config = dict(
    num_hidden_layers=8,
    hidden_size=128,
    num_attention_heads=3,
    num_key_value_heads=3,
    head_dim=32,
    intermediate_size=512,
    vocab_size=1086,
    hidden_act='swiglu',
    norm='rmsnorm',
    norm_place='pre',
    norm_eps=1e-06,
    positions='rope',
    rope_theta=10000.0,
    rope_fraction=1.0,
    qk_norm=False,
    attn_scale=0.177,
    bias='none',
    tie_word_embeddings=False,
    parallel_block=False,
    init='normal',
    init_std_qkv=0.0276,
    init_std_o=0.0,
    init_std_up=0.0276,
    init_std_down=0.0,
    optimizer='muon_variant',
    learning_rate=0.00446,
    lr_mult_o=0.712,
    beta1=0.93,
    lr_head=0.0105,
    max_grad_norm=0.5,
    warmup_steps=200,
    schedule='wsd',
    decay_fraction=0.726,
    decay_shape='pow',
    final_lr_fraction=0.0,
    batch_tokens=[8192, 16384, 24576],
    max_seq_len=768,
    doc_mask=True,
    train_tokens=136300000,
    max_steps=9133,
    dataset='wikipedia_en',
)
Each number is 128 + 32 x the weight over the matrix's rms, rounded and kept within 0 to 255. Layers, rows and columns count from 0. Numbers have three digits each.

# gate: layer 2 MLP gate, 512x128, rms 0.103, rows 275-309, columns 0-127
# up: layer 2 MLP up, 512x128, rms 0.0986, rows 275-309, columns 0-127
# down: layer 2 MLP down (transposed), 512x128, rms 0.0235, rows 275-309, columns 0-127
gate275:078118155130160067127168145107176015135193122180129108135116207151074121181035107166121105059100078105178090069066167127129093036064148203176183120135086091164133089194111080101142139109038173134132153166100042056181128134136109108154103147113099155093145108186084161228123135079044166128087101121054137158144111183141128056085109104186160063165054000112115191144100177191203126077151
up275:132116171156081073107160115162167141093106129116051135108087160109091058151051144203135143073183138105151129153130075109149161101161148129141146166121106108081084156150120143127116100130105175176194066052170098048126143125255145063162181164114122123130172135084115119167156164119131117127151167113078021174176145118110132152194185096103043083117107090160094162077089179145141163088151
down275:185074116103095144166144102195087136111121202025140169098113083104161157120142148051088078110107109118116136073154126104051160155127142154098115119143103137166156154139155093129172132020176117100180118159129144176150056219099187078186116129154171119110098111059230068131073158187194173088130078129123147136123112147157116107104122151137178148188141136113087047132147117024004133188090
gate276:146136149125144136164128122138144094116087068110136110109066139127124125116137102135100144156150142107132210112128093094157116129100173117137148110141096133121132127085151075162123117122132144141139138163133143130146168099144142125131127104153137141156149155166152111157148117145113084169133115148117095147134146099119109164130133098158138106115122097125126131119120115125093145127163
up276:088115125119098131086117128097087154146176172136130163134160116119117125128113151106159104094097113160136045154121169179094130114141103137109096139113157099127108149169103187103150144129129111126109116096110125142111093156124128118120124154100123127099110075092119146093106139116113179078137149121143130113145109156145142090112131166089108136131143164151139122152143135133158108119111
down276:123175086162139092086132155163129108143118166149090104118153112095134156096159152095103170085165129133118058141118192079151128172146116129157120148088148110162075120139190157120139117110116135099114130143125108086122093121131061088147149161133122124138173136086161150095128137130110151113185146145111143062151112165159148093131148120127113159117112162126101113156147175146163137128074
gate277:133126124133130132128126119133125124130128136131123133123130125128123125119127130131123129129128126136127128127126134129124133130129123133123130129127126123134130127124124133127130134125133134134121132133129133137130128133129133130134125125131127128135123132126127128129130122130120122132130126127129127129130129123122122128123124133127124124135134125133128129123128131134122131130123
up277:119125129124128128133132134122128132127127133129132119130128132126133129136133131132132126123137128125134122126130125124133129135126129126124123126129132126129120125128132122135128130128128125126136119129126115123131122131125123123120127131124133127126132129133128121124120127124127131130127130124121129120124127136125129125129136125128133132124124137130124132131128122122133128134127
down277:132133133127134124128123124132129130125128125134131135136128128138122125126121126131137133128127135130128128134133132132126126116133124129133128128129124122132128125121126129125129125125128124127123130129127138126126129123125129126126135125121125129131129132120126128129138124126133128124131125128131128140123122124129129135128126133128125123134131132134129131131125131122126127129124
gate278:124090125116126133069129115102146199118068155107160166125160158175144072128166099129153114092099086154156103149114158125104143134149127150075106124125108141179180108168126169117103093112118066105117158131124152098168123128134161139081087164127111140154114155124125139163135138168115196135137168104083080117176136139171150155140099126083081116119171154114147160170121131111173121194092
up278:130151149130134120186101140120122061145173072138090070093115080059090154115104131112092102174173150098097131083102084134169126137122126085160148135114102092075088153102144101119184171159153145168118093129127102149079146131124125134168162107126157095090143079144144103091122143085083068104095097171167157152109119110096079091127132123139209124136109099092146072108125130098099123079173
down278:142128153085148140074168110097130168189097176098141167148123144172109143151116112172153151123125131156126122133156133144121108097174142150115149114126115131158133119107147142120085134074143158083082169134094089147184072122131142120138139128163100159156157149096142131182146135166165127141176161131085115149101103141162135128148101159163108096121179170125148192177066123086170159179133
gate279:112124215160151204086149151115149139132087186085185043130117167095015062123133050093087120121041091089197152132133102114184054103130153136030130163134124067184134144111149255125112149082159135105112158211182211060109099130110040180127186158204056173039111117198207157109174148092010132056204116098085092146073183087169182152144031077202216168116158230105176218131224137103112099137173
up279:139102137115136145133110038077037132184132127147169125098146203206136142144144119108156137152173151218109106123134146140074104118065117183174106093153100182172136110125081117193073180131143153179128102119155129136191138143073115110119127216054169121161152186112142175207074060174129098187099067207110143174110148150101055054086142114061140131083050125080104109235140132167120047163171
down279:171138192223161237170140172115094115186118128115192138111201148055108108106158083072083180141122045164135081087032154122171186152142086101016139145172158150099145123120178180140091070159196151123127217087133223133171110135083124116148126122164151156092117120207121185092170093028131156113104095106204168144169169119207114145120173190068088149119100107083139165100137126071139112157126
gate280:120160055144122173121093107084055109095158131064188155113138156112132179133062108179083142111130114102126150125176143161166169152105100155116112120115083140149084133083113068160151131143159117110136097156083212108093134173157133125082141096103171056169159148079140143123156099136103165126151118154152154102120048170126129154142126140108130125103121114149133067138159106141177090099044
up280:179087158214123107108099163140152130150101147138145122112140127144158135078141143118147154110158167133153159090104120111148101174102130129132114106129085103042075125144159158121104091124124131125133096164146109106153105107203185142119113166151108093114114137166137123124105232099095116218130156138025119084113116136073140137146112120145129089139146106146119126113116139101127160129148
down280:103165156173123139083119080114169093079154139156120192169127109069119135134113178101180125101145144152141087089194118230097183092168158114083062146124182147169141189158116117084130133110111119095146115108155140135104144146058118095131120106118163179100096162132149085124096092082125166094160101186145094155157112139153176123118157136112113190169100079088112110082088160137210153141128
gate281:125101088130157146140090130109100101137126128152134094101120151129124127115145133112128116158141117151095145126138105084155128115119132120120151086094157084126141156115149096149097162176140137125165169130142139120105053145123085108096119099131133144117128088068141127126128083114130131120119123135156146151131132110090133135178145123079109120121125151160094100148112085114112084146091
up281:106148138127102097108126126146164125133155141104147152160130135099148121119109127158142098114142112134171107117135151160115103133130149127121100157149102142110146129146142150108122097078116151148111113127133116113153154108136175130145142158145079111141130144144104167117131175106119110155128121082115138090129174159111163165123089123141105158147127123125143142117132122132129177135169
down281:121177153121168087144133137143138106120143098098141175176147136139166111108164127139103106080126104112133085178108134154096121108124153106132102117156160150143142140162120161118129110094116124105108152119104088084137173086101133103179143139115110096148164161104146151119119194121144131176157074165074109104103104133150140117116094092143116186127143141104143106145138153140109184131151
gate282:147141125187069125067117160057100082112167140188216167124135179103140122073175173148116159146157125139152109111041143118097000126166099043197148083124120082174217170092061175169147106228102174118089186095221092101177117096189164172180149071110133114161170209085090148097140162091107111113147234236204180119190110053151104061181144057082126178081099119032177162135152144059067185140136
up282:098162101182110108111158071077134147175140061182175102108154129134120133120132079088109191118211136016016178131078118126116011145114124029109113095112194134093169209180107121195230174166093192134107222093147096059132132126223245142146079020152140132078140142131077057116135122099158155136171150248094133111182133138085069091139104086071162167081090086101125136151137140113189138234179
down282:117122111116111161176137067173075121100094159097065142142194078135186115148167186109072157124107133117105150124166106110107204104198108229094112097215103145136124113157177087116121137097230073109154086176120098119149182142042145132040135103200141137079174094191182180190074127098142159114189151000156074126181097156118136117145100152151167073125170151131138140091123188123192042153107
gate283:111121162161122113149149085103143129153126137121168106133146123138150152121149108108135108139181153125065076113122180128102150180126132151138128105162088099121114179094109129135163118161145048069112105159139127147109134137083099133103155150134148178174081119144174144101171116122072136180156148199131085174095083113116141064095132114193109159132130131136147113107144107093074137115175
up283:151147114103131130100133164151115150114117112111081136115122117112121111146119147136134135128095102123160149121113090111161112076137129129122117138127149148133138071210153125121104118108092165178129134109125131098156118135169158129157101139117129109079177104122093130159127133114178120079114099084114179084170135132149117192161140137051148095128113132111096154115095171132187142130089
down283:138127105138118116165174092123119190093095150124154137100105123137124121174090174143158150158122139128091151152119122114149089111142168148156137128178108138131096105147159153102143118127110063130107144092091087091180079107153071092155174184117091138118229118074135130163117093130136145117163195199041121153155146128146089149145127082088105175111126177080117147141099158146157166096110
gate284:128103136067091159047162190119194135212064182151161152147060146135145100137048062154172180115183123049142201157104115119172124092145209114113089138155170105090142150203143161127145087111212210164106088164151147156172100175108134135148134138170118186096178138149099138173124146033137163097136154153119166160110128134127131163091089104132115131041116103168140161141070128063229134191135
up284:089133108100092170094164155149188133170092157144157147137095140131144099166141148137178185116180086115127135121111141087164168152112161075149060066097121073011161201139148124131148086169134186140083126133136096184111097111123149134134130116168096182064163092138146081173139198060157164102171090160099176194159144082076161142107152178138060153126152072183127171136098175135221137186185
down284:133058206143139142180150113140215195104083135078175127127140144131022117106133107157056092131143099138123084061143160130149102165085120165063152106133152166154056068138124163121125141088155086065119106160132105179094127085108072122145130113118067160152124133040123142099039189167114154167194126109153140043086110066119115138112133043132058096074119196168144202128120058131120189075196
gate285:132131128128127130124135128126134127130134133127125123130135126130132129131134131129128125136129129129126125129128126129130126129126130128128130128130131134121129120128131124127125133138128124129127124123135127129125127132132127132126124123128129124130131123123128125134134130127132126130126131129128125129129125130128134125126133128129126131129132126123128125130130123127124129131124
up285:130126128125124130126129128126134126132130134130125124129134127129127129130133128132123121136125128127133127128128123129129128128126126127126129130130133133125133117131130122129125134133126124126126126123134127130128127132125127132124122122125125125125130126124123125132134128126130127126122130126129127126131126135122129122124130130125127134129132125127123124125130123129123129133128
down285:125130127136122132129125131127127129129127128125122129128131128125129128128131127125123122125128133128128128131120132124127132131129132131123125128124133127125134127129129121132127130129136126127132127128124131129128125133128130123130125125138128128133128127128125127131127134135126130129121133130128130123131128127128130124124131128121129131132131126124126131128131125134127122127134
gate286:145110077161119107122082126079132161109191191158125175146056103102172140128145109105200076065095113135164142089078078176084169133135064146093125118188068105077094107128174151114133101183101149163078136110037181194131168103184211188184135105131077067171126142105131123147142228081127070083184113194163169211119126087126140162112116186182221165049070152109171156000154118089117125146150
up286:134119172124172133168098195185058125011133128156158072089161174129036171174068105116096102163123092133111084147171167069049133094087133127115051138052164112179157183212152048141107090143182060065150096190151080078142080130161017094122162119202178163098109047116120116161118143157139184125031095173064061108090149175132126138154128121083128185169189124184063141168102129216202164127070
down286:188094123147085107124042113066153151155130109165138141101102118167222131096137149139088100070107141162161091091023068197164185149111093116112091058124083100112149178121146148131183119113091153127032134121069165184061127163158200146186064074111225078168193103133162119149108168077117110113203054181177174150139112043143122179105123149174174135090128152067156134101130100110132073165069
gate287:102113122151168110126109097130127136121089151142152203128193106115106158118134156086152139066097164152121125140171163143131140134076135118098116110152096105163144102130164185114142136093122106181133131154069136111112108168115069135082072125084115142130117097088080139097084090110121102085070138095105129103099206135110127131113123139095107139110154143154150118125193163159146100160113
up287:143091147110160185171120162130086143119141139101111033070086174099197133165117136157152063138149124144172129158132120138096159146184128073122135129065171206049178124115066090131099117106134179046161080129121127156085136122061160132173132160083134065148120119165101097185121092173086130126197150143146131150116070118086116144082178082151108108144108110072147146147106122141092128085176
down287:079116123130125086091133107170159085165106082100072216174196111128103106109136099084131187157108092161131168141169113118198137159060121168152151112153056107170113088101150177132165109070098138138092155114181101107162060137138104097098097124108101138107141147122113197114190091090131112127143141075133115160116133144170131140153091167130104115130120150131102079112082086086135115103097
gate288:140109076078148130141091128147138108143156145163119130118157062157171114128123109114144124114173139101175162161152133173122082117098130158079131096136115133126108146133083057111099109129100142141107138136079124107091155125112206126145096130138153119097113092144117136190104157129121121091134205112122138118113140106101130135161169131138105162165120133147109159087093097143107096080143
up288:138151070145132133112189101099121122091099110102145119144150148060138214073099156153099091121124099143133111101134152101163169114125108097150101163117176149144143121180189116151130171125126092116165112150187093123171116127126097170116162154183147147116116170150157131131128147157181146147140055106133126122178129171109094142130109086133131120082150127154158150143138194101183140119144
down288:085127172112096165109121154092167167121148160152120162117096182175120105160096151122121140114117117158091130145124138137145162111161078092165084143145117161101119151131158133131096116158102099126116061096069147153152064101191130100129175119096152118139159104123150092121129092116080117119176082086093164136102170155170128146130133131097142108125113142104122096205138191186172134153129
gate289:165119146086151156187184149103123060138132085112107147083034102113135091164106107133082133162163128126064119198085158123069136046148094133077125152139116136176169114161112179080144153142131112182143104126166193126079134167156114115134183140140120194119167124126119113130131096130126149180123096144093084244125112149180104162136099210094149164140091101138121130108159158128131144142157
up289:051131128178114133111079112120130127134145181143161108141189128149140175082115126069138104108122095148174105074169123116170124211130170162168181122110107135027116139070147091159095107113126133155090114143086020141134105133111167127110066161105112062130109142164128119111159142108101117097143190105153179042140161149117129098125150051130166109106168141106180125141082084141113125143117
down289:168212112082142096156193123152108170150126137093187029130159095142069124122154121180130066135098104119155166041142132130181145216142113112185093117176123109127187170135200138137042074087144066117081082115184140136097153057126160112203127133154210142148094125072140076092151110179123114053092150165121099094135146176078125138120140052075146107157150090167064143194048095118152087107116
gate290:089150121107106168095140095112122150199049164166153207220148178110178160156129111097133192164124125092117113149165126114178128151108179082097204166132047111109077227092214162113194137114040098139124077109078122102099153072166145113183180139128063097084142032133095145176160142223151150208158230111064133224085000138150089208150121119113145135101159065089048115122136214156140060240124
up290:118122173086158072207148076228201096157130176021064165122122130124096100021163094097091109175094047119204188188152126106184117242220147111127149074104076137092140115155178089110095157128211194089121200200089105100151188076000213146070083150101061119126075152168166164087102122220129168090137057186195164197163171092187132169142101165052147058081177112149139134021110138126132170145186
down290:149177123071175183190079153138182095209061123108124202191098141158130047135095086122115135145095084140122157124171083111138191157100137047039095115102157140137066168120084127124131140111177082098109116124048145128124197179057123142116159025049065122138120136082110209158211193171084107144190113181135160180202096101201120196183135107067141123050167040133079065033123118140149067220187
gate291:160106111144118126133105117135131164136134123125119160125112159143155178111145114123099129119155118132102142125085128074121153119141103087095138103149091130151132083136108094098145132095093116137130104170119192162169140093159131125145116178124090136132135132080152130135154154114084154105124142114099133131151158114134158116145113156145091143167115125145158150123139128092133125168141
up291:130106123150109140097101152147116130116147108119129166122081169133143135098117160120089121127142127119124098143136140096120126117162101071067140096155112130185150113107118105112139166074128129156128110146133158143158126123134097116148124157133071136129116133085133142144128118134101168119050116113157115139138158102131160128138129153142106120159145102137138113127118110118120107143138
down291:134124146130085165121103163133142116119134118099138137106090156124137063101102138168108091123131129120127098164113115140130132136121147152108129112132163134164134137104144153135127121110134115134151124115134103101099145131080086147125108113119094131107104136118135102143102150139145124130081121138124118092102118129132125155121122104099150121154150137119114097181127100121146105131090
gate292:127131129130121128126136138126126126116131123123116128138116132133124133125132129135126121120132133130122131116120122109125126134136132123127123126127133125125130129138126122128125120136134135134120125128134131130138129121123110126122118130122113121127121132129136132130133129122123116124137126140137121129122117137117128122110135125139115125131130138124130130124124122114125127124130
up292:127130128130123125124134134127127126119123122127117128137115131132126134124135134131130119119127130130128131116122120110125123137132127125127126121131136124126128133135121125129123122134137131135124122123136131128137126119120113130124119134118109116134124135126134135130133127124122115124133124135136124129128121136123127123114138124144116123127128137128138132123129124116121126132128
down292:126118132128120142116134128143129128126121129130128127135113135128117125125126128134126120124121124123125125127125136119123125137121129123131127134128130123117133136128123132137124125121125124129126126119125133133126127119116122129124123122126123124131110131133126135120116135121123121130139122133132120118129118127121138135113130125137128129122131132125134127119123128124128123134130
gate293:172180106140125189170166100081153133197172144093152114139118141177191157161138037197127124230139142098113056108149147198149161146113108150146138186183161146156119028164203113203064173113084193143134074090133177116146095127047138137080093174166074189169123120137139136101165086102122175149160059109133214148066186078078092125153133127191096068126109106126100064097141074149124108105150
up293:051060091123117086165083149205153175076132070122173133106225191137124088188150137097144169075094120098085166067036167102083153178224185062175211202022034125144167189106057173069168140114202120088071167023192178199118093052035139185056220115143118062045139170187138073164085108181084127077018109255122087123049091144152144173065114105087101152105000162099178183218047171173093080097115
down293:189217113129138203100080097068153127196122165144091136130048123101126104100113114163147119173202122117139157133188130104124154080094167152092144083172144148129091102145104137166125141107025171182174069135084091030116108219130117119215057141148087164210160087092119123120099184110126167167154148000143155190200128071087147107150085123113109088173144139124177073073229113061179119171100
gate294:108086199129111080130209115148163096198145117151136099073155121085124159147137117132143155127137181104150085105104072096144227143091070176140157202160134106107060128120102116144172139092117139088112137165081175206068091161174173108142168158154096156170108118091157176114175138074140098151175138076136152089139133108163139182125079153201092156133087131118122124094147121075111155164133
up294:044084170112123140147144182183165044156137099125151134118119098042153103141153100092133141140163140065177131172108083142151225160133087143102154195126143141118162124183126175144164130087107128073125168163112213124093133144162088100127165092102152136128128162083138133049148121077179187151188107082119118128096127115178162189069123128196155129177091098168116097141169190109142121183196
down294:218167095127075138171176102140190182124142136097087138139079153182053129111042107088122068081062098158071138126075176142100102068139133153129157162137146148085144122092129093137130161137117062138133097100088091167126090169094088103125111070127205125100119146112112149186141144200073067083093164113124124124139067175078042064112175107063152109083190085087127131156117111089161096074141
gate295:140144077153165134156150107107113095081163184151116187131166180146124180135177115153106126133119133134111135128071194132122165165141141112130095085217131128107125090178120118121156154178124114132183080119153200147133148093134148099112125151148102099145076091135189133118094135070119099066143140127106095135123159097150125146130178118082072162125161110160125138152160118146144091101129
up295:117130127096101138083077114136116189111138114093135061137130135150127105118121095118144128121190114172116112076125125110130143075137107143170120162108110112067081138103059142097144119092127077136124119129105076098122109137140194155146107137093175156117123119102114059147094170137159151106160145135094103092137165117091165099113131099186140114129135139128155204112132160126151192118206
down295:116103123085119096159148134144093071160076122143162178116120120165108137113112144100171137139148146126099130083159122114104128131100127108133092121131136134140152166141180170106110116166123135174150138158140072101125119181076074132093176074133149151089173153133205168178158103151164120173091136056052173144123113107140128126165113145108107127148116111146108122142112131133113149180056
gate296:133117148148155120096099154151141171152121122135072164126118109118104151134113122162167162070127129111162164180086116121153162090112144097107107152096120125073119076133160124177161075116073144108121105163089205193095102115182158120109132066129157131147162134118170088112120138125138111153113156129191113130126119125117140132099116101143109099123106157146119123135123114154134118115127
up296:127114120116114141138145115101135092111137099117169071132152134138137078110138139085096113204133113121111106077155162110117093146129139130105149153158141163160087162129110134092074171126171115125107104074123070074174164138120112123118121226141090140090097108116117172156149117133088144107154120141047135145135156111150118115147152172158126162159127109127192136144151131097125147141147
down296:148135112111111126151139141150141153106127141135136097108125132176140160156150124109092158171142122117083163126172099095119115169130113151156176190126146162112122146159114118071136102102141151152161195100103107122045159165237092158125115186098105113076125151143145124164156207122171074079165191096094163126120151128140155176125081159176153173137166098103168155153166100131129162131124
gate297:123107129130142107124131117129117138117102130114132124094131139138138148147139105127123130130145127135111163102080151120149121149111156110127141095123110118106079126151139131097149095128120127124126104161135127135112114107167152129131127140127151147125112098122154117115117133108078143135155167159095162099146143129145107145149103120122103142127107120106149146145155117123136144138126
up297:091104129110107132122126148126122080100131134092122160119127159117133093126116154148083096158110130138130117136136137155137117109127141114095145094109136119120105161112135115123141172120145146141143132130154096099103122139138116124136143095126116132103107149121134129124093114119126170161068117104172147098126156120109131153142132139115136141115144103134140102136146130151147113108142
down297:125146119140111159133124150152140078113160122129111166133109154104103103111121150147096111125127121142125102161132123146113096102153120118112132122129156136149130119101138109140106149115130146147125143113116096112150149122072097134131110088135116115086138139128117120133147123120180159131111090129183131102111120106110127131128111139121121119114144127136110125121114142152139117111121
gate298:131097131118117067108099113138156181146078192120101167100093085220103170107098127157151140145102137116140137123123092128101132158160155167176087133068094155077127140135143121122143133146147118166168083155100101139155130097163072125181127122090135201115130124199106124115123130107084147128131119110163128082158162162157115123097140167167129175146144137138113178090152150156171151179093
up298:139139145135137056110117103167142192137089175124084176106102071187132157105099111168161140125106159119112123099110090123099133174172153180175116147063081157062100166128148109139133120151118144178194075136106097139149138089174094132176136110142147193108137115177095127106117115115094154139146098118168132111145135160157148116088145178164123169140135115157110174098144150139161161201099
down298:162166093109073169078132079107128180140168095113152103135173119125137058179105146113137162123084096110059083138139151172143199142175120087109090092124096124163154159150106100095117111081110136095178102105136104096113080158094170207116171163158127094152120175153099142112011116096100094146130131081152077153160103106129083133122168161104146090108134104154128091164163089117134041057112
gate299:176173168077135115195149208174135097143137170097121161128064089163133139158098140133176160131144159088082183129129116135114156126140144150158158187114167063104155083161109127109125079146092147132110188075157105112144135063165048120130147144103127093098165101101077112168135139136133121144159159104164104165112161097073117139168083140066144181125139106077143111131101140168077160135131
up299:187128181095139091168125162198125079136119166095101174132086089169138145148127141107204149101143161087072190096100108125125138163106143155148149172107163073104153073138135143118127074142091145156150181088147149093145135081136072126125139151111132065121136133099078081156132146125138135137173143110151094148132160088073075120173111128074148177125165124111150096090118153151061129169144
down299:080111187090071143146123160133112118101207081155111223129118155170099111098176113116098069134138127082075169057114085133191137177039085136143116149181153089147176107072117182181116139089091122140146211065080113156112116126051056116139113149118058118096130124167091123181105108049108128088108145161124071099133157146144135164147148145141174170073075110140127172161123118151084192156045
gate300:130138135144127103120136115118110132140135134128114121124110130125119117143137133143148137141129136124131126127136138129139140118129134093122126115135148103108140162135104125159127131143134121143107137129127159132109109129124120114116127096128103134149145100115151117104139128135097118096138128138141114135129124140115119131100153120120120107085118133131127106126118156149119127122133
up300:134140144147134111129144119134111116137130128129107126133102129127119122136130126141146122129121134128120130127144140119128126123127128098125136117146137099112152159149104111172132122146130124128110139127126150126099118132118123119122136092123106129136147106113142117112143125136103123097138125139134115139129122146122110124099162124124122114103123129136124113126120156147117117134129
down300:134138137133108105096138123124099122117118116129115115111111142106125125128116137161130162131108132124143114127153149129153156118113103084125145121144141100122131172158093146155112161124135123133099120129143145141143108156150113096113124131122127113152145121126142128079134125100103133118128123155131136134127105145129114129103176115104108112110125114124129125119115159142090113118152
gate301:116152135171108121132094141119120142144124090116101122143097105159112155117143122122140118129137129123134137128112176124118119105108142141148131107120099119121113124134114126131135134133131124111118126156114127148108103132110135138108146134137155116125132135134143128100091102140114129139154142143128098115121118116125113111110118120117103115137127150139123130122130125130144141135135
up301:120141121162111121141099138118125142135127092116100123130100106166100152117141113135144122125134133126136127131120164111121132115115140140144129106115104116127107130154109122128145127125119124113112124155114133151119107130123129127118152125148153118116136122138137119098105112153121117137146147148116099114110103118116109109108123117125107118144134146143116116125132120139151153127129
down301:108156155170101116112095136120105106127129095096110141124096124128107140125132123125117121122133131111145135151115163140111127114106126136111141102109121113141141112134142109153128133139153125112150116175116102154117080130103115122125149169146124098159101137094153137093109112147110126105122160136166129109137133110127142133117123139117094124130116138110113134118133125173139137153135
gate302:233139177144097122142204095022132204095160164118228138180107049161173236122167180186155172138162115052092093070231093030118157077216246180132155122058058104255076204109168098178022066165139188065066145060076236178205165080022111114092167106150255130176143158175159043184168200210108083123153091199212181144060055153066028098172196080116075135154142021095140083118109066109117158127071
up302:133171089100159093213255113143180102132040132134037164036171161072098216043071147121096201142191238131231131192155123066072092125155061216199100033049169048170000149048170173119065112115124185137155073000074119070081135193114136110107196156141161093124171085132117149215191226125134247131188102104181255119039106192038153050128219164106117189154068084081109079085129081049050165080186
down302:157154121153101139139062187108105165149024060169000097064117120166150177171087092143100152196116153080142102120106214138111255149138159255217077035112089066104051175059182181198138140148163068070075191000172145178116207160154125086214228093127117138121166170153132152135231157173166193127169003000183110141121084116178185119229140110084085114130094112058071086076135083140082131146121
gate303:196146070094155116103128163164096144153124160102117133160080084084124100140171138159136100178098129142157162114097099141135140074148128160141138127100085125159119156141128150108160164154144118107080133152133126190127132115095138129153152127129104121108108145155160124103110131151118107167149062094186127123119201179070131113143130145065146166174145151121155148114174205177084133135127
up303:058118160155101172127157067068112107101145061183116124050170142183135115128121158089109144090127076100115132130187151088132120177145112102141142159167126115097152134105121080152119108098100151135144130097134122073133126140138154129075096113157184121146133117097094116177130135104143146080112148159086100133120062116135150155117123148181121068099129088180121136104107072118171150118127
down303:144106098126101116137138149085138132114117111118123195191098128102131098100035126157121126126086136136120111146085068102136060056110153153112173108078117165122120100105106104130148089108173121098131117140062093156141160140132153165160105149186046194161080160125135143087123177131085162145216079208103211119045154152145142150153144110146086151168150113079130085158109102160139150127180
gate304:084113118139166165040118155042159058145073145139146131039166104083150146207129109137103163063149124119080118235143178065103159148159083043076110126084200128153174148124128092125103139158080135076136160208099162092097095148210072188158189190183099178154116060135100130175145144108150150143108173086075222160167063125116124158048130128145105157066119193130055072161080119054111085102108
up304:155076136162130167141060104070103137191053232112218125148076134081187116187100135086099144088068096103203132174138169107157199174095101063015062120048140152086171108107226074096155176070154081178164190133128165111132127139129115154107129152082131076135176124122041189127206071110048124057220132123115141097162147178132147095075181155156073166076169095069105080161133130125127135118200
down304:117127098180160087164127091109147143128170213092179165164108190157149191127150093090196077117070165173174210142097109084143083093063103116134110080164158090132189166170094126210100108115150065110119161154156070206103149166105112156062106181128101145136091170196107110053113105215080121057149061200108085097180171098153145192105177135092125090156103073131101179081158068137137065134127
gate305:132132130122135123123141117131137117136138116126124128122137128126136129117136121133132126121132123123129120133128138132127127123127129112118126117119145131136132131128128118121134125128117129120124114127129131126139126133148116123138131119125125140116126127121125129129130123128130136139118130129129137133137122114128139142140129135129123129122123125124131121121120131122125139115132
up305:133121121114141140130141131129139129134122123125121124113136139125137125126119131140131124127122129121132122136130124126125123109135129125127127130119131125140132132128133122117132135119125122128122114134120135124133118138148102126123133129143125139133125121123124144130121117133126134141118132130126141135148121118127131132134125128119128129135127122131139129116125124121129129118131
down305:130126123122119141133136153137149135130123131126124111124132138119116111145119125138130140129131124119128129133122121127122111128123137127129138129126139125144127128120134141114125129128117123131121130128125125127119123134128108132137131135130131121132124114135129138130131127136146127135131139142120137130140132114124124138123122127124124123149134129127121120139134117139139129128126
gate306:170192114077193099064114126086097068122130128153090111094158120071173086118139091074189072227126095148069115111109152111143081054161022140072126096135181136172237035126210119028102069058115120130108162121065122074145055103126097125110160158124127100208159056013205155083162104160149159076088040094135149107083123209231155128158164134123146150141106210087088078203046096117127125149105
up306:173126135142168112097111157053079152103198114242128054147171096139162125130094108130149076181114084105112050193129159104102053051109000120128126119141174145179204105129132114098165046069047110174136101172117130094112085177104140218078140109134150141150167132083184222094220188126149107106000155151111113128146105125176245012132207133170096119055075214149096056149119142098128162144061
down306:175117110117142045107121149140049143157203101138111073214110172086084081098128133088129053130130103169070044096168124096084118085125073186125140142072171055192170061038159157164071066045184165180072105148042000177116000189103197196169142113089126094096117187113181150100130164124169081051134216159078057097101127177182208142132100061112108089130171127147147100123156153140118094078055
gate307:109141175116120126173200105163197167200087108070110185126107147068095147210069114142099186210196073125100147156162131061220091147088101170192083084182105040202116155150116051085147172143100113105062217098107187147086080150194108168134117192110147215042090061147211090172168196133191152043068179070133104147093122074078127179151097052077148101073158175130143110133075121141113197110143
up307:116120150102152174104211111159206161159086139061147125120097130054090047156062064182133163210162154205124224199152099132208080055049081130138081114122114071101104119166150085079092194105081096088122218112031213126143090097101086188208132204061140187071152075220204131123180154137116153059176127088133187163077099087076132129179049084130149119140117194198147092106122163155140189172155
down307:150197143148109107125107140182200166129100195117167145175063099169112023102120156187072142162146154180146116144173112156210151173173173130161029100071111121146172098141094111105130124146135133083096144138207102227062129121155148126106067169159087164148184185157179153255041121183063087136171152041135118180064084102103067186152161021081166090134165188160224146184096175093179077082108
gate308:122115126127120129120117138137141134126119135127124131137119126131128120119123132128123133131126138123133125118132116138127136120118127131124139134130123117127122130128124140123115128134130123137129138121112135123119128128126119148125144132133120137120124132138121124138133138124116108125136123130120124136128141115117136129129107135138137135136135128124132133130125134123135126126142
up308:127116122125122129122117134138140133121117135129118129133120128131127122120125128129121130130129138123130122124135117139129135122120127132130146135133125118128120125129126140125121125137127124138133132122112137125117128124124120149123143131127120138124121135143123123136134136127116106124140122129116123136127142113114134130127109135136137137138135130126125133129127128126136119128145
down308:137131135131119125130124129131125116119136126120132133133117143127123131124148138118127125125134121121103139142133137130124145139121139131130128132140139116129134134129128135130143136109132119129130138127117119135118121137126122122138118131126113120131134119127136135122122132125124132140127138124137123136122122140122131122140146110138129125118122124124112137131133121129122128114117
gate309:114186070079150208139186090157120109112187175137083179126186119120110122123160090134119183199165083217121078200142190156149133176155101205126120079226187173186178090094110041097100112140129131153143079104174152157120174189056118118131158099143123132037162068136159079128111144154121134082164149098060191108108171124164107116070150137117069159101197174155066094176225146146160163124129
up309:096150187157064117073129141142138140088162084059126127142060173125156122159101105127202155103115120100075168034137127136144130122183187079107181205036110058068119217180112221098191124101162181163132194141137106113106067140072162156195134153089123132160096144083082074055110183090136159142054105088181101200111061132140168143098156103104126140103015035097170118174076082134165174107150
down309:152106102127151150161108080118084170116073069112132123143138099146167154137135171124112058157104165094155189096137150127111127184174168144082161245121113140132084164118135127170167136113037208135150152053144067017073148130173074123154083096142080162099166171127130181084158101117074067167158159193123123100132083106142088166151105083110151084173104068147163150025106130145108098143163